config.yaml
num_hidden_layers: 16
hidden_size: 256
num_attention_heads: 4
num_key_value_heads: 4
head_dim: 64
intermediate_size: 512
vocab_size: 2171
hidden_act: "swiglu"
norm: "rmsnorm"
norm_place: "pre"
norm_eps: 1e-05
positions: "rope"
rope_theta: 10000.0
rope_fraction: 1.0
qk_norm: true
attn_scale: 0.125
bias: "none"
tie_word_embeddings: false
parallel_block: false
init: "uniform"
init_std_qkv: 0.0422
init_std_o: 0.00747
init_std_up: 0.0422
init_std_down: 0.00747
optimizer: "soap_variant"
learning_rate: 0.009
lr_mult_qkv: 0.5
beta1: 0.95
beta2: 0.98
lr_head: 0.00652
warmup_steps: 96
schedule: "wsd"
decay_fraction: 0.438
decay_shape: "linear"
final_lr_fraction: 0.05
batch_tokens: 65536
max_seq_len: 1024
doc_mask: false
train_tokens: 183200000
max_steps: 2796
dataset: "wikipedia_en"
Each number is 50 + 10 x the weight over its row's rms, rounded and kept within 0 to 99. Layers, rows and columns count from 0. The size before them is the row's rms in percent of the matrix's.

# q: layer 13 attention query, 256x256, rms 0.12, rows 110-115, columns 128-255
# k: layer 13 attention key, 256x256, rms 0.123, rows 110-114, columns 128-255
q110 095:25 52 62 46 54 42 40 64 33 42 54 62 55 62 65 41 66 56 35 61 33 53 62 34 31 46 44 46 56 52 56 62 43 48 42 50 54 52 52 38 48 51 36 50 42 51 60 51 60 55 56 57 52 57 51 69 53 55 44 37 56 60 53 55 35 53 31 54 36 54 51 51 42 56 43 46 41 45 49 43 38 51 45 24 43 47 39 75 49 49 62 53 29 52 61 50 70 43 44 47 46 41 66 56 57 38 36 52 69 60 34 63 33 41 50 50 23 62 48 53 64 54 38 63 50 50 39 66
k110 086:46 44 60 64 55 53 49 54 63 59 56 60 39 59 53 50 39 51 47 50 54 41 46 47 38 38 40 29 41 53 48 74 44 55 49 57 53 30 57 59 54 57 45 58 51 49 37 57 56 59 55 53 45 43 57 60 46 47 53 39 49 37 46 42 49 56 53 37 52 53 75 29 44 41 45 58 61 61 59 67 60 45 56 52 35 53 52 48 39 55 58 52 50 42 65 77 47 51 61 43 55 33 41 56 65 48 51 52 68 53 46 65 58 36 55 42 62 30 60 47 51 42 66 55 56 47 48 47
q111 086:71 38 49 50 47 39 57 38 69 59 52 35 44 46 58 52 54 43 57 34 47 66 50 60 42 64 49 38 61 71 52 51 63 67 43 46 51 54 57 43 33 60 78 52 53 48 37 45 46 52 50 47 37 41 30 55 42 51 52 46 48 51 51 40 57 49 59 58 42 54 26 41 39 62 55 46 53 45 67 44 50 57 68 44 58 62 53 44 37 64 44 49 64 41 64 54 63 64 34 45 41 64 42 49 48 49 44 42 36 52 57 84 54 53 49 39 47 55 48 51 28 59 50 57 48 55 58 48
k111 078:45 41 48 29 48 53 46 47 40 48 43 53 41 45 41 39 57 60 50 53 59 55 46 65 54 57 44 44 43 41 48 43 60 59 57 45 58 48 52 45 49 37 42 46 57 64 65 65 58 43 51 49 45 29 55 63 31 33 55 36 43 44 57 50 60 60 56 40 51 64 67 18 42 57 43 59 46 38 57 49 54 41 54 27 40 63 57 62 58 48 69 48 43 61 55 56 65 55 55 45 38 42 74 64 62 40 65 55 42 36 60 64 49 54 30 52 59 40 55 55 52 22 35 63 59 72 49 43
q112 088:46 42 48 38 52 38 42 68 61 57 65 48 45 67 48 35 68 43 48 46 41 61 54 50 43 50 69 56 51 50 44 56 58 48 61 55 61 60 45 43 57 54 45 54 33 37 48 47 40 52 57 52 54 38 48 63 52 63 58 47 50 50 62 50 62 54 51 56 43 64 47 55 29 57 69 53 35 34 29 35 53 54 45 36 41 56 62 45 38 61 47 61 59 52 54 41 75 51 40 32 49 43 66 38 51 50 47 35 51 45 46 67 33 49 50 57 44 57 74 60 38 51 59 62 49 41 47 66
k112 095:53 60 58 64 44 56 62 60 44 46 45 51 49 34 48 54 53 65 54 48 53 32 54 38 46 62 38 43 55 53 43 50 29 71 63 51 49 50 66 51 47 27 57 32 50 51 49 57 56 49 42 68 24 51 56 47 46 48 44 65 74 43 53 45 44 52 65 50 43 51 45 57 42 52 53 70 64 51 47 66 59 44 40 47 41 61 53 51 59 32 64 57 39 55 37 61 42 59 49 52 55 57 36 58 54 34 54 42 51 51 42 52 40 48 54 39 52 54 53 43 32 35 65 52 57 56 60 56
q113 102:45 50 66 61 58 61 58 57 60 52 41 72 46 49 47 39 25 21 46 53 44 49 31 55 46 57 50 67 56 50 59 50 52 40 39 40 56 71 47 60 42 61 39 44 50 51 49 73 63 49 48 54 61 55 56 46 68 49 54 42 50 47 54 40 56 58 36 44 62 60 54 52 46 55 39 55 46 33 51 46 50 40 37 55 41 51 64 59 50 45 55 60 76 28 71 60 49 31 55 42 32 44 52 46 57 55 53 53 58 47 43 60 37 40 41 55 68 42 50 58 53 42 46 72 55 43 37 58
k113 096:47 41 29 62 54 44 56 50 52 43 24 42 54 50 60 44 49 60 48 42 69 37 51 50 61 38 34 43 53 51 56 50 61 44 40 44 25 41 41 53 45 52 52 38 53 23 47 56 45 40 39 53 71 48 53 41 45 46 64 44 50 62 66 44 61 25 48 41 42 57 60 63 52 55 54 57 55 52 55 51 54 53 43 40 39 56 55 54 41 59 51 67 46 54 71 31 56 59 40 70 31 56 39 66 50 50 51 53 46 57 39 53 51 36 50 56 35 53 74 58 38 42 58 49 48 42 59 72
q114 094:68 46 42 54 46 61 37 41 51 38 74 56 37 62 42 46 62 48 56 65 34 52 44 49 51 40 58 68 42 40 54 57 44 43 54 57 39 47 33 39 41 39 50 56 57 45 51 54 40 52 57 50 62 31 60 53 68 52 56 43 23 44 35 33 40 59 43 49 35 48 50 59 54 45 48 51 45 66 36 44 72 42 51 49 62 61 45 32 67 53 22 54 47 56 56 57 49 59 30 41 49 43 51 49 33 47 58 32 69 56 55 34 57 46 46 54 53 28 54 48 57 55 62 53 54 55 38 62
k114 102:58 41 31 52 39 63 23 42 43 45 70 59 49 63 50 55 59 50 53 55 50 45 61 59 49 45 75 60 40 39 42 66 46 39 62 41 42 67 56 39 64 56 58 55 41 33 74 46 59 52 46 44 50 56 63 59 67 64 63 48 46 54 67 61 52 65 57 43 46 51 49 65 57 51 49 47 50 47 32 56 70 35 40 63 55 76 40 41 71 54 35 62 53 51 59 53 59 53 51 58 55 47 64 44 42 39 55 49 59 60 51 37 45 59 41 50 47 55 54 55 59 47 65 52 43 57 59 42
q115 109:45 39 42 56 51 56 59 65 45 41 48 51 55 89 59 38 54 58 41 61 59 49 38 50 43 58 53 60 48 58 68 60 50 48 51 40 60 58 52 39 53 40 45 52 57 51 58 70 38 63 60 45 37 56 44 58 72 43 31 39 58 48 50 59 59 45 50 33 56 54 61 51 41 57 57 54 39 33 33 47 42 37 41 60 52 69 52 53 62 48 63 69 58 45 44 48 50 35 65 58 62 55 49 49 61 41 37 51 56 48 37 47 41 63 50 52 57 53 59 62 63 53 62 66 48 55 40 43